config = dict(
    n_layer=14,
    d_mlp=192,
    vocab_size=2048,
    norm='layernorm',
    norm_place='pre',
    rope_fraction=0.25,
    qk_norm=False,
    batch_tokens=8192,
    doc_mask=True,
)
Each number is 128 + 32 x the weight over its row's rms, rounded and kept within 0 to 255. Layers, rows and columns count from 0. The size above them is the row's rms in percent of the matrix's.

# layer 4 MLP up, 192x64, rms 0.109, rows 36-70, columns 0-63
size [111 120  99  73  97  76 124 150  83  89  94 129  73  95 101 112  85  82  83 101 103  95  93 107 112  81 117  72  92  98  92 114  86  77  95]
[[116 116 109 113 141 121 109  73 184 153 107 100 134 142  96 160 101 142 158 172 166  94 115 195  99 113 122 198 148 166 115  52 111 171 120  78 128 152 115  79 141  96 102 150 152 116 148 176 120 136 103  97 123 189  87 123  94 144 143 145  99 156 192 108]
 [173 124  79 149 114  88 103 152 136 109 117 134 129  99 145 146 141  69 129 101 175 114 146  92 167 116 107 114 158 214 206 148 170  82 148 140 122  90 144 165  95 216 153 120 131 173 137 132 100 101 131 100  89  95 156 103 109 117 150 136 103 108  86  96]
 [118 158  75 148 118 157 164 104 160 108 136 158 105 156 119 137  85 142  86 142 163 148 160 155  70 217 116 165  86 120 105  93  95  80 132  76 153 126  90 107 170 132 107  70 132 110 133 135 101 170  75 134 205 137 153 145 143 113 149 109  91 156 130 147]
 [ 98 124 148 108 132 149  76 114 135 118 129 164 151 127  38 108 171  52 175 161 116 204 109  96 159 151 179 120 127 144  92 147 193 145  69 133 132 127 101 172 115 124 143 104 132  94 162 118 100 149  81 132 109  90 140 179  79 137 121 137 127 123 155 113]
 [118 112 138  91 140  84 155 121 154 114 113 171 147 116 133  46 147 167 161  83 112 110 127 134 114 136 129 130 166 161 139 179 146 158 123 152 135 112 144 154 125  74 196 119  96 130 170 187 137 145 143  67 118 135  32  81 129 152  67 124 159 157 114 107]
 [ 83 167  82 120 126  92 119  61 174 172 148  53 122 135 128 161 118 132 152 126 142  55 100 108 105 146 128  99 120  60 126  70 155 127 194 139 130 191 130 181 161 171 138 129  97 150 153 100 144 153 164 135 128  93 126  83 132 147 141 127 135 101 149 110]
 [130 118 151 117 162 181 130 161  75 137 167 143  95  91 166 165  93 152  95 126  98 177 119  94 104 139 168 110 206 114  99 140 115 141 154 183 152 128 183 127  63 127 180 131 129  87 129  92 103 126 144 106 140  90 152 130 140 122 107 150 132 112  29 115]
 [187 110  86  67 123 147  85  74 111 118  85  93 107 112 187 153 133 100  67 145 103  83  89 171 127 155 141 152 136 138 144 135 131 114 127  93 144  91 164 118  75 120 167 158 124  88 134 129 153 124 155  89 167 142 113 152 172 183 127 189 116 105  76 160]
 [118  91 150 109 140 119 130  91 104  70 159 160  93 107 119 133  94 126 163  76  82 114 101 102 149  60  80 134 157 170 159 107 161 114 151 160 143 155 128 132  77 219 134 175 156 154 103 142 150 138 123 129 146 129  93 149 157  82 145 163 197  83 124 150]
 [132  87  92 126 200 145 164 154 144 174 141 108 184 155  92 170 148 170 133 134 109 161 109 160 105 126 116  98 168 126 130 111 127 160 120 122  64 123  53  90 136  84 150 178 108 158  94  74  65 121 153 141 110  87 154 139 163 107 112 150 165 177 129 120]
 [ 67 108 166 144 161  95 150 128 164 160 154 128 190 152 101 126 119 172 108 127 134 120 158  88  87  76  98  75 148 121 145 108 126 100 132 153 132 143 117 170 126 109  61 126 141 193 180 138 114 132 134 165  58 130  98 120 145 104 161  77 117  96 203 137]
 [168 126 104 188 156 146  86  68 125 144 129 137 145 133 190 130 133  84 101 106  64 155 132 103 166 155 143 116 160 114 146  95 168  80 106 161  78 119 189 139 147 188 126 127 150 123 138  62  74 141  65 180 118 157 122 107 106 152  93 139 123 110 109 120]
 [132 129 139  91 170 135 114 115  97 128 127  72 152 158 159 107 114 165 117 119 144 203 114 119 110 101 104 144  95  98 141  75 125 108 115  83 148 135 149 108 145 127 107  28 111 134 122  85 152  67 183 205 158 160 166 126  86 129 168 166 141 147 126  94]
 [129 127 153 131 147 117 181 171 101  71  82 148 136 161 136 138  57 181  89 110 143 192 190  94 133 125 107 147  97 102 170 130 128 119 147 179 160 118  91 163 130 130 147 111  92 157  89 100 123 165  56 116  95 131 132 132 118 109  71  70 157 137 107 104]
 [119 130 133 105 146 139 127  97 164 123 108 104  99 101 124  89 131 128 132 120 133 120 129 171 104 173  98 193  80 143 161 137 116 160 141  42  69 102 117 129 128 128 126  92 147 110  59 179 135 112 131  32 138 129 122 177 120 150 185 117  66 162 161 133]
 [110 143 118 104 204 170 141  73  98 137 121 140 118 153 129  79 115 158 127 154 114 203 110  83  79 126 151 157 145 117 142 109 114 152 145  67 117 160 104 139 110 105 195 128 120 116 122 131 191 120 111 183  51 103 130 102  76 138 163 178 142 140 121  98]
 [131 148  80 149 164 157 139 135 102  88 130  91 137 129 112 171  74 103 151 100 116  93 161 170 115 114 117 144 105  99  77 151  95 132 136 131  80 155 151  57  80 136 156 178  94 151 186 108 151 163 199 145 214 151  95 156 115 120 132 133 137 107 119  90]
 [142 108 196 119  92 124 109 172 158 103 142  77 109 110 118  90 179 117  99 104 200 139 117 116 179  96 112 156 117 161 116 110 132  36 130 126 123 155 137 131 114  87 122 136 134 121 106 191 142 126 141 110 134 156 183 163 169 146  44 103 136  85 106 147]
 [204 155 214  94 153  84 148 163 154  91 129 184 149  94 124 148 107 188 105 119 140 157 165 138 180  93  93 144  74 139 184 114 110 128 125 146 128 124 102 117  92 142 129 154 108  87 150 102 129 129 119  86 166 151  89 148 126 109 126 144  60  90 101 140]
 [ 79 127  50 144  72 144 155 133 140 102 166 131 129  85 171 166  96 152 127 137  95  78 181 133 155 120  86  89 124 140 136 104 137 109  90 142 154 148 181 117 148 130 127 194 127 149 139 104 114 176 158 154 122 116  91  96 124 170  70 100 175  93 191 135]
 [106 126 205 120  80  95 150 110 154 168 169 103 156 107 148 159 149 161 140 105 181  93 158 102 149 156 155  86 106 183 133 163 160 160  99  78 146 120  98 144  87  89 127 116  96  74 142 163 161 141  47  74 128 150 159 127 118 120  87 110 105 112 117 108]
 [138 117 110 165  97 115 128 147 122 141 133 120 138 112 127  97 182 218 166 125 145 157 128 150  86 141 146  85 106 117 132 197 127 139 159 147 164 158  83 157  99 145 137 171 115 134 144  76 137 214  90 189 151 109 142  65  82 102 126 152  80 136 122 154]
 [132 134  87 143 150  94  87 102 175 108 142  87 108  97 168  63 141 111  84 168 126 118 141 164 128 192  72 193 135 109 160  94 142 145 140  38 113 139 134 126 174 101  99 122 143 111 146 139 141 177 139  84 135 163 130 118 120 158  85 113 129  70 173 147]
 [148 109 160  64  92 110 130 176 100 115 111 173 122 122  94 161 177 122 129 147 140 147  94 121 181 111 182 152 161 139 153 102 105 115  65 123 205 116 115 137 115 117 166 104  64  71 150 157 186 139  80 108 161 122 152 161 133 115 105 121  85 157  81 115]
 [119 151 152 126  84 145 158 133 140 120 103 184 112 101 146 125 192  89 117 116 102 140 149 187 134 144  84 114 159 141 132 173 129 109 185  63 121  45  94 140 106  79  75 172 149 108 123 174 148 155 134  87  73 133 137 135 145 103  75 103 154 156 157 141]
 [130 158 183 136 178 108  92 148 178  92 180 110 112 112 114 100  83 104 114 140  76 101 122 129 103 137  64 100 109 155 131 128 157 118 155 139  92 141 159 197 177  83 108  91 186 159 105 102 118  86 180 143  67 165 116 128 127 140 157 107 176 153 150 120]
 [134 156 119 135 161 122 142 112  98 140  92  78 183 186 107 164 151 103  89 114 109 158 167 112 130  88 143  93 150 120 162  56 118 148  67  94 124 112 139 103 126 163 159 125 104 109 138 119 129 131 153 240 109 112 121 149 102 134 168 121 105 146 125  45]
 [138 164  99 112 159 106 155  80 164  88  85 134  97 119 145 146 118 147 114  83 120 160 175 141 117 141 143  86 140 128 137 137 141 147 206 133 100 165 141 148 122 181 148 146 159  71 165  73 147 173  98 146 144  89 109  82 103  65 198 136  85 172 116 151]
 [149 164 108 100 139 138 143 109  80 114 124 162 100 148 139 144 134 113  80 134 123 118  96  48 185 158 109 113  93 198 200 158 105 129 135 106 105 127 113 157  53 109 162 119 146  87 133 147 147  77 176 109 172  76 155 161 147 126 160 113  73 133 114 144]
 [141 156 169 135 173 117 216  55 119 120 135 131 150 124 118 134 103  94 113 115 102 109 138 132 166 117 119  98 139 125  93 135 123 140 109  75 138 117 116 109  84 146 107 153 189 128  35  71  54 138 162 140 115 132 125 181 154 182 164 127 157 144 132 105]
 [134 140 127 157 114 173 151 140 170 119 180 133 104  99 131 151 131 115 146 127 141  77 155 173 105 195 109 147  87 133 140 119  89 185 128 157  90 145 154 103 117 127 124  47 152 138 191 104  45 117 204  92 150 146 135 105 122 108 119 101 157 163 134  84]
 [117 108  94 127 142 165 116 148  69 118 114  48 118 173 120 121 143 122  93 113 150 171  96 161 144  83 137 106 166 119 100 100 173 114 170 168 104 173 134 122  95 114 151 153 105 137 119 130  58  84 146 215 173 144 127 102  83 153 156 127 150  68 110 122]
 [115 135 135 114 175  91 151 149 120 163 146  95 175 184  65 197 158 127 147 153 156 158 118 151 149  72  79 128 109 121 118  91 155 141 100 110 177 114 133 129 102 135 102 148  83 126 113 147 113  77  81  84 167  90 170 148 104 119 144 183 131  94  87 190]
 [158 100 175 110 109  91 128 170 178  95 142 188  75 123 138 130 134  96 119 107 127 141  82 169  98  59 139 106 167 177 106  89  87 133  94 179  78 102 139 179 121 129 106 139 149 177 116 174 148 159 122 123 102 184 125  98 137 127 116 111 132 122 108 204]
 [147 165 106 161 121 123 127  90 125 215 165 136 166 109 162 144 120 105 163  52 140 142 118 118 137 104  82 119 179 106 162  95 152  95 129  83 168 115 180 168 149 159 121 111  36 115 158  58 129 125 149 121 111 152 115 121 143 101 125 134 130  91  96  90]]
# layer 4 MLP down (transposed), 192x64, rms 0.0976, rows 36-70, columns 0-63
size [109 124 103  81 110  86 113 106  82  92  82 138  80  94 105 125  96  91  91 116 100  86  95 111 101  83 125  77  88  98  96 110  88  85  97]
[[114 166 124 196 134 143 163 157  72 127 171  99 114 160 136  86 105  69 132 150 123 123 215  88  99 155 151 105  66 138  85 152 134  74 145 135  86 146 147 157 137 166  97 136  85 172 110 108 129 147 169 162 102  67 118 108 114 112 140 105 146 108 136 166]
 [134 176 119  88 145 110 136 126 129 120 143 190 114 119 116 145  78  82  71  96 161  82 168  59 143 159 115 130 135 141 134  47 183  71 130 123 153 135 162 193 132 116 117 157 157 173 172 140  78 134 138 171  78 110 128  86 108 126 128 135 121 139 163 126]
 [125 125  89 210 118  89 122 143 179 146 156 142  75 128 103 116 106 149 129 164 105 107 110 103 135 161 110 147 179 160 150 120  68 108 120 113 142  93 102 129 131 138  63  68 111 137 192 169 126 127  86 147 166 119 137 183 190  96 122  85 171 104 123 165]
 [123 147 147 128 140 178 128 101 161 117 147 117  52 141 135 118 173 101  77 141 138 105 105  81  81 129 151 124 137 154 121 178 117 126 102 164 158 120  98 170 153 157 128 122 136  47  95 172 115 147 138 146  57 120 169 195 113 154  52 131 171 110 126 100]
 [147 127 125  95 162  89 112  77 164 161 130 163 132 120  87  58 157 144 135  71 103  61 177 125 143 130 105 131 184 140 146 121 132 178 119 120 133 113  96 138 162 106 181  90 128 180 162 160  86 180 116 133  78 147 115  81 102 124 122 146 172 177 102  93]
 [152 115 168 103 121 169 114  83 199 123  97 122 127 119 122  66 104 199 125 126 114 156 139  82  94 127 139 103 168 132 150 108 139 123 127 119 114 109 147 134 138 118 150 113  72 136 107 118 116 115 134 231 108 106 146 182 168 144 143 123  87 137 198  53]
 [103 123 199 157 150 160 111 103 138 127 172 106 133 103 118 158 110 191 136  82 133 178  80  97 113 137 181 176  92  81 158 138 147 138 133 149 144 138 126 166 116 116 182  76  94  59 113 147 119 151 189  96 130  93 178 119 108 136  74 110 121 141  88 105]
 [101 174 150 148 114 106 110 152 196 102 129 115 108 117 106 134 111 144  74 101 109  91 127 138 179 147 114 134 163 111  95 143 160 105 121 138 162 152 140 157 142 176  78 145  62 163 196 105 197 209 126 108 110 142  84  94  90 117 105  92 153 100 121  99]
 [129 136 135 168 140 144 178 118 173 137 144  78 185 164 137 116 143 114 122 129 151  83 187 115 145 157 145 151  82 106 109 125 154 118 128  83  63 118 114 106 163  83  75  28 145 128 139 103  73 114 137 120 103 155 133 143 172 150 112  83 102 182 160 152]
 [131 201 171 132  85 117  99  98 111 105 118 143  76 110 148  80  93  78 135 122 147  88 157 110 163 131 153 158  99 140 115 155 130 111 127 129 173 139 212 159 114 167  87  78 136  75 166 179 183 140 121 114 148 163 108 110  79 159 156 129  87  90 128 138]
 [127 141 145  56 173  96 107 170 130 137 164 151 185 170 143 125 126 107  51 140 153 118 126 110  63  98 154 155 126 117 115 130 144 144 114 130 105 127 171 132  90 156  78 158 159 194 161 120 113 103 114  90  95 125  51 144 165  93 147  95 146  92 146 174]
 [119 174  91 133 155 163 109 110 152 161 129 155 156 133 184 140  90  81  89 141  96 158 166 151 148  95 137 169 125  84 134  55 186  98  85 178 106 141 181  84 159  99 147 104  86 146 126  97 152 142  85 178 124 135 110  87  56 140 116 131 128 122 142 106]
 [139 127 135 101 148 148 129 116 124 130 158 118 151 107 162  88 148 130  97 118 143 193  80 150 106 114 100 155 150 104 159  96 130 119  87  89 138 122 147 128 171 110 103  58 112 154 100  98 134  34 190 178 171 159 149 177  89 139 172 167 118 137 106  63]
 [ 80 124 147 101 158 155 118 109 180 162 201 115 122  98 117  94 190  96 176 141 113  96 114 117 124 115 124 102 114 123  87  69 157  92 120 109  54 133 162 127 137 130  99 158 104  94 156 131 133  72 184 123 122 126 185  60 166 131 178 136 133 140 153 153]
 [154 142 116 162  96 120 144 147  97 132 152 126 172 140  96 146 130 148 109 121 107  67 137  69 178  97 109  52 182 120  69 150 139  83 107 198 165 151 138 137 130 111 126 172 102 134 162  90 132 143 148 213 119 126 124  84 134 121  95 127 167  67 120 121]
 [110 119 147 138 177 129 133  95  85 110 100 119  91 152 115  90 150 162 162 143 129 152  97 122  61  83 126 158 101 138 179 122 123 153 177 106 123 137 111 109 163 134 255  73 108 136 111  95 137 113  90 131 166 110 139  83 161 137 153 171 133 142 121  83]
 [134 107 104 146 164 164 154 153 113 110 135 117 132 111  92 128 106 117 136  67 117 118 146 158 134 116  95 137  89 128  94 133 129 140 139 153  87 156 127  60 106 175 171 159  56 152 215  94 171 149 173 144 191 162  93 147  74  92 105 139 146 105 123  70]
 [167  81 142 106  95 163  62 150 163  98 139 114  70 107 116  79 181 133 107 161 198 187 155 152 111 123 115 166 134 129  89 141 128  46 134 147 150 184 132 109 127  96  82 154 135 156 103 167  94 168 136 119 134 119 144 139 128 168  70 149 119 102 121 133]
 [145 130 102 152 133 176 122 109 137 162 103 142 127 179 103 115  67  90 109 167 113 102 159 126 171 179 112 107 125 110 107 148 139  98  87 161 108 170  84 159 168 138  53 115 122 125 129  44 149 127 117 162 153 135 189  40 118 112 171 121 147 111 148 120]
 [117 114 113 118 144 147 102  88 122 145 174 145 159  83 132 204 124  83  71 160 113 138 121 156 128 122 138 134 104 129 161 105 103 122 135  85 141 134 119 101 101  61 168 226 162 119 124 122 115  69 152 171 129 190 116 113 191 170 114 151 144 102  89 117]
 [ 22 169 148 165 142 119 156 129  95  88 131 143 122  90 136 121 112 147 180 128 132  67 163 138 106 104 109 132 128 106  77 123 121 115 129 185 109 155 123 141 138 150  54 112 151 163 155 164 106 160 131  96  48 111 154 118 168 140  91 117 178 152 147 152]
 [165  99 161 157  90 103  99 162 153 155 125 108 132  99 187 132 174 162 174 107  73 120 134 130  74 123 156  81 141 136 190 136 113 149 180 108  99  75 100 135  94  74 151 145 168 103 112  84 116 124 147 128 188 139  84 118 121 140  99 129 109 138 131 211]
 [176 156  87  92 116 131 134  91 148  99  98 142 134 166  95 106 129  97 133 154 170  55 115 101 142 144 109 152 125 167 150 102 142 162 119 124 127  96  82 147  93 143  53  95 168  98 165 111 141  79 137 130 158 132  93 201 159 127 132 200 159 137 122 193]
 [183 111 148  88  97  99 186 191 132 165 121  99 131 105 157 116 140 116 151 170 108 158  87 129 130  89 158 119 138  76 182 110  65 118 108 113 134 125 103 153 138 136 139 111  61 114  92 100 223 113 150 145 147 158 144 168 141  88 131 138 143 151  77  86]
 [149 198 166 132 142 117 126  72 199 119  56 141 123 113 170 123 121 128 112 121 131 113 160 100 132 149 108 106 155 134 148 141 153 136  57 108 152  90 151 143 126 197  73 129  89  73 133 119 144 177 111 158 139 151 182 111 143 128 105 164  65  95 145  93]
 [112 150 169  46 150 127 102 134 155 109 116 156 129 122 100 112 100 121  86 134 124  86 146 149 133 112 113 116 121 157 146  99 168 139 104 157 103 137 202 204 165 125 101  45 146 112 117 135 144 107 116 137 133 164  91  73  51 111 156 150 122 192 151 156]
 [125  94 121  85 128 118 111 147 126 116 111 149 112 151 108 182 142 122 142  92 133 107 161 146 138 179 105 124 176  64 134 148  98 153 138 164  87 173 116  99  84 181 200 126 114 109 112 124  89 161 113 176  88 150 142 111 129  89  71  99 148 226 104 100]
 [145 110  40 115 149 148 103 120  81  74  97 170  95 163 162 167 145 166 114 135  99 144 159 108  73 136 114 106 114 106 100 140 180 109 134 116 153 122 186 124 105 160 160 176 116  70 163  91 130  95 130 118 161 113  88 128 159 120 180 182 149 168 117 170]
 [ 75  89 168 101  95 131  48 175 166 138 118  91 144 119 136 187 183 111 137 158 160 106 152 136 104  98 116 135 153 112 103  95 196 102 102 144 143  88 140  94 133 144 125  93 177 147 128 143 105 172  61 130  94 137 125 107  67 140  82 146 168 134 157 146]
 [156 109 102 153 154 161 190 149 122 114 174 137 170 200 141  93 106  93 138 132  87 167 142 143 113 134 125 166 163  95  30 109 187  85 117 105 131 125 146 123 163 130  75 122 116 107 106  95  75 183 122 127 107 104 112 145 176 110 106  87 158 133 136  97]
 [133 160  91 131 145 143 144 113 119 171 145 132 100 138  95 107 179 140 103 108 163  77 144 148  93 143 102 168  99 120 109 100 108 177 111 115 139 100 137  96 136 160  87 103 154 155 215 126  17 114 163 127 162 163 137  90 115 110 171 129 171 110 140  71]
 [ 87 157 141 107  77 102 148 162 147 109 140 131 148 107  98 190 121 109 112  89 140 182 121 157 108  90 111 128 130  98 158 149 120 119 154 177  77 157 125 140 119 114 250 168 133 141 125  99 109  76  87 114 176 140  58 143 142 145  92 102 110 146 115 145]
 [126 168 145 126 109 115 116 128 130 104 112 126 123 150 116 204  94 116 200 175 166 152 116 153 124 111 115 109 139  92  97 149 126 108 104 153 166 123 121 138 135 142 114 164  62 127  51 151 166  71  60  80 147 125 142 149 117 145 101 221 116 148  92 152]
 [142  85 178 102 131 107 126 131 198 115 132 143 108 108  96 130 128 115 125  67 147 159  89 149 159 123 127 120 156 168 139 110  75 165  69 184 139 128 105 223 120 119 125 103 118 108 120 154 173 147 136  97 125 203 146  84 108 115 121  80 161  99  82 154]
 [148 165 160 107 144 129 114 150 151 109  77 126 155 162 128 116 164 146  68 185 142 213 123 123 149  79  88 134 167 128 158 115 124  94  88 160 190 130 109 170 109  87 170 113 117 141 111 127 183 132  96 127 163 141 127 122  87  85  67 118  79 112 143  76]]
# layer 4 MLP gate, 192x64, rms 0.11, rows 37-71, columns 0-63
size [113  92  82  93  81  98 113  93  86 104 107  82  94 117 120  81  77  91  99  99 108  94 105 115  88 125 106  88  92  81 117 100  81  93 112]
[[135 127 147 126 125 156 124 126 107  88 143 127 161 121 152 107 127 106 158 129 126  65 120 114  69 154  84 156  97  97 103 120 138 143 166 165 110 142 171 129 169  39 116 143 161 111 132 148  99  60 185 113  87 149  92 125 202 132 104  86 198 143 152 168]
 [127 149 157  72 134 213 112  64  79  94  50 147 147 154 142 157 100 154  79 160 156 158 130 137  58 139 180 160 112  93  96 124 116 115 144  78 161 116 120 105  89 126 148 152 126 107 104 124 116 157 136 144 153 133 148 140 130 123 166 123  51 156 129 108]
 [142 123 150 172 164 154 109 122 143 119  96 128  48 128 162 120 169 141  81 126 156  83 105 111  53  92 107 133  94 116 141 165 107 111 137 152 170  99 148 126 172 155 155 136 137  68  84 160 135 130 180 107 111 123 148 142 141 163  30 147 188 121 118 115]
 [138 117 161 116 119 107 146 173 117 121 153  85 145 129 184 110 119 136 186 146  90 119 110 176 121 153 162 137 164 151 129 102 129 138 140 161  57 119 194 115  87 100  77  86 131 118 128 150 112  70 179  82 161 171  91 128 218 144 127 106 106  89 113 143]
 [113 136  87 145 145 130 159 150  96 169 143 133 114 140 122 203 141  89 170 125 146  89  85 203 158 109 149 148  69  94  95  93 129 158 133 145 136 174 108 145 114 144 112 134 177 110 146 135 146 131 136  37 152 132 107  83 102 134 146 108 159 119  81 209]
 [153  86 129  66 104 177 124 144  83 134 115 185 104 151 123 151 103 167 114 125 180 188 132 142 124 150 172 211 138 141  78 154 122 159 115 193  91 104 124  70  96 133 159 130  99  87 120 124 128 117  71 110 125 119 138 119 108 116 122  97  95 203 125 126]
 [139  95 158 129 145 183 124 131 103 160 147 150 149 164 156  82 125  88 155 172 136 133  82  89  95 114 119 145 128 132 137 109 144 127 151 114  78 115 141 111 158  56 125  86 176 103  68 184  98  17 184 139 141 122 106 158 142 134 125 150 112 132 169 140]
 [125 100 127  89 108 112  72 126  82 104 122 174  63  58 106 124 116 143 128 104  97 158  79 143 117  84 120 152 208 150 163 141 116 136 118 187 177 137 126 140  69 157 175 199 128 127 123 158 166 130 122 118 173 114 109 134 102 119 155 158 154  96  96 114]
 [ 80 175 164 139 130 140 143 130 122 128 109 151  96 151 115  71 130 197 119  84 180 137 187 139 135  83 133  75  97  98  93 140 137 111  91 162 142 166 164 160 165 130 125 146  54 124 119  98  94 179 121 176 134  98 103  96  72 132 103 102 150 114 183 132]
 [153  76 101  88 140 143  88 137  96 150  95 104 159 151 131 132 144  91 124 179 113 100  69 115  73 165 137 155 151  93 158  95 152 146 134 132  84 108 155 113 129  87 124 131 169 122 110 166 111  86 152  98  77 130  80 170 214 155 150  93 135 113 160 195]
 [139 112 150 104 125 115 120 188 159 139 178  58 131 155  96 114 109  86  96 122 128  69 107 124 154 127 103 189 140 108 178 107 151  97 115 156  78 106 193  92 131  76  96 113 129 125 117 139 130  81 173  86 137 174 109 130 181 161 130  92 141 122 189 165]
 [135 118 139 141  39 173 139 122  97 149 137 146 111 124  63 152 131 124  64 139 155 129 126 102 149 102 156 152 146  94 106 113 114 130 101 103  84  67  92  69 158 160 150 110 178 166 135 126  96 113  90 106 173 100 140 173 189 134 131 195 141 128 181 133]
 [175 121 124 138 101 116 127 165  80  78  53 138 131 157 155 146  52 162  84 134 146 168 142 109 138 114 130 163 129 138 199 160 118 130 137 156 195  96 100 146 113 112 177  91 125 154  72 116 146 142  64 146 138 132  98 161 128 124  67  95 141 109 105 104]
 [103 122 150 119 167 144 124 116 177 115 113 156  87  95 142  98 121 154 150 121 175 171 144 184  99 165  80 187  72 148 142 120  85 180 138  63  65 138 106 136 133 147 121  93 163 133  97 150 120 152 118  61  69 116 142 156 103 132 157 106  98 181 157 122]
 [148 102 126 149 127 155 130 175 137 132 137  87 132 168 136 101 136  49 154 147  98  93 108 128  88 128 102 132 149 125 139 138 105 114 130 159 100 124 179  94 171 110 108  91 166 146 123 136  99  10 200 132 180 110 131 149 158 140 151 125 160  66 170 143]
 [112 173  89 144 151 133  94 103 101  91 123  43  93 122 158  95 100 109 153 169 141  85 123 124  72 161 120 113 168 130 104 109 139 138 140  94 116 111 213 140  98  88 146  90 203 117  64 164 106 126 159 160 134 132 117 168 148 140 177 166 141 127 121 153]
 [124 137  62 109 112 142 143 123  98 143  76  79 130 127 186  64 143 169 123 122 111 111 114 167  96 157 155 145 147 105 164 124 126 169  75 165 118  62 118 152 120 133 184 117 103  90 113 154 138 111 199 104  90 121 104 137 171 151 102  71  98 189 146 134]
 [172 123 189  87 136 116 129 157 134 100 119 150 146  90 141 124 188 175 135 103 129 160 118 125  95  74 125 150 124 145 169 121 123 163 155  94 129  66 152 122  85 146 185 159 128  89 119 156 113 141 171  43 130 108  46 166 123 107  94 145  94 122  85 141]
 [139 127 194 114 157 111 158 138 120 134  85 136 109 173 146  75 169 144 142 118 144 120 107 110 121 113 205 113 145  80 143 155 128 130 133 157 140 114 169 164 131 152 104  47 108 124 129 152 139 120  77  70 106  68 149 135 102  81 109 131  83 209 101 167]
 [154  68 170  96  92 125  80 123 161 185 118 101 177 158 139 142 178 110 127 146 133 152 110  87 157 142 150 107 135 185 190 158 173 161  95  82 154  76 127 170  71 104 213 136 121  99 102 134 149  99 103 117 133 148 144 130 116 125  98 133 114 117  86 106]
 [142 126 114 155 104 150 112 133 143 165 109  91 142 110 192 116 165  99 131 133  93  97 120 139  96 108 120 140 144 124 183 149 131 147 160  63  93  71 137 142 137  52 121 120 157 118 129 132 115  85 211 102 163 150  48 149 153 170 102 106 124 126 159 199]
 [142  87 134 102  70 194 134 123 131 100  93 138 128 134 129 135 147 134 153  96 127  58 107  90 145 115 108 122 116 148 129 130 128 140 171 151 115  64 105 115 120 112  94 107 153 138 132 125 155 104 159 111 162 163  62 198 157 104 139 185 204 200  92 166]
 [149 146 106  42 166 115 100 168 152 155  98 142  64 190 106 111 135 138 156 127 142  85 148 110 129 142 155 128 162  84 113 136 120 134  92 105 163 116 129 121 120  60  91 149 139 128  78 222 144 137 124  48 157 135 129 152 126 187 140 121 110 130 139 141]
 [145 124 141 112 103 138 138 145 127 137 127 149 133 132 134 149 181  95 148 117 110 137 118 142 133 103 115 136 160 142 132 135 122  98 186  50  84  78 104 138 102  27 129 169 139 121 107 145 167 109 162  60 125  76 104 149 203 119  93  97 165 194 122 165]
 [126 137 104 190 128 101  85  76 139 111 122 174 106 149  93 173 131 156 128 146 102 166 133 148  49 114 118 194  75 135 141 100 113 136 166  75 140 108  98  56 117 118 122 101 138 120 140 145  99 137 129 110 129 159 168 180 153 188 188  97  93 123 161 113]
 [178  78 153 121  95 139 100 138 127 127 141 109 149 154 138 117 134 110 198 147  87 115 100  97 167 133 168 107 133 174 156 153 112  91 112 171 106 100 149 132 118 110 141  97 143 129 117 149  94  17 141  87 143 104 139 123 207 126  57 120 116 152 142 184]
 [125  79 108 117 114 158  51 141  87 152 103  96 129 141 137 134 134 131 121 190 111 126  76 157 106 125 150 171 145 110 149 137 111 108 109 136 101  76 171  95 146 102 164  89 146 140 124 161 132  43 195 105 153 137 134 197 188 168 120 142 151  96 150 165]
 [ 92  83 170  91  91 129  45 178 138 132 140  97 169 115 109 199 180 109 154 155 125 103 139 145 117  98 137 107 152 120 121  78 203  88 123 134 138 103 144 115 134 128 130  91 174 158 110 145  91 156  69 117  95 167 117 120 101 136  82 128 177 142 172 152]
 [138 151 108  80  78 138  97 102 141 146 110 137  69 107  80 157 120 147 154 136 141 106 120 161 147 178 174 173 119 179 205 110  58 114 133 139 121 110 142 100  96 108 188 102 104 121 131 170 143 113 102  46 162  94 157 152 130 131  90 138  78 147 145 117]
 [114  95 149  91 101 100 123 173 142 100 135 135 140 101 122 134 150 123 179 175  84  78  80  95 113 184 157 178 120 195 115 147  91 101 146 134  87 120 137 133 137 101 158 143 150  90 110 123 133  86 160  44  93 129  90 147 175 127  49 101 135 156 142 122]
 [136 113 135  70  78 118 150 168 147 132 147 153 144  94 109 155 196  86 179 122 109 106 118 111 143  79 126 113 156 121 160 182 143 108 111 137 122  65 175 133 103 118 185 127 133  74 125 135 143  94 124  31 143 118 116 150 178 118  74 134 137 189 126 143]
 [152  99 126  85  91 142 175 184 132  95 170  95 123 105 100 104 142 105 188 144 113  59  95  93 109  87 115 119 143 119 160 109 141 153  91 160  89 101 196 129 136  87 123 145 159 123  64 122  97  75 159  86 143 133 135 145 206 142 153 105 166 126 128 151]
 [164 111 149 124  94  92 110 157 130 137  97 156 122 138 140 149 173  83 114 172 114 101  92 170  97  72 155 125 134 169 112  90  91  96 170 106  79  99 117 131  84 122 141 185 149 125  73 198 113 129 146 122 159 149 124 164 202 111 116 137  97 171 153 193]
 [138 135  67 127  95 137 117 117 151 160 146  98 114 129 150 100  99  86 182 110  96  68 131 151  82 117 116 146 129  98 126 135 130 178 139  93  50 131 249 134 157 138  91 165 143 142 132 116 114  96 178  98 127 144  87 132 161 162 156 117 160 129 169 117]
 [153 108 101 146 139 138  95 126  93 162  89 110  82 177 156 152 134  98 101 199  86 106  39  90 100 171 166 213 104 115 146 126 116 120 135  97 103  80 164 134 146 100 185  93 132 118 127 162 113 119 143 115 140  83 138 172 130 158 152 144 154 154 136 158]]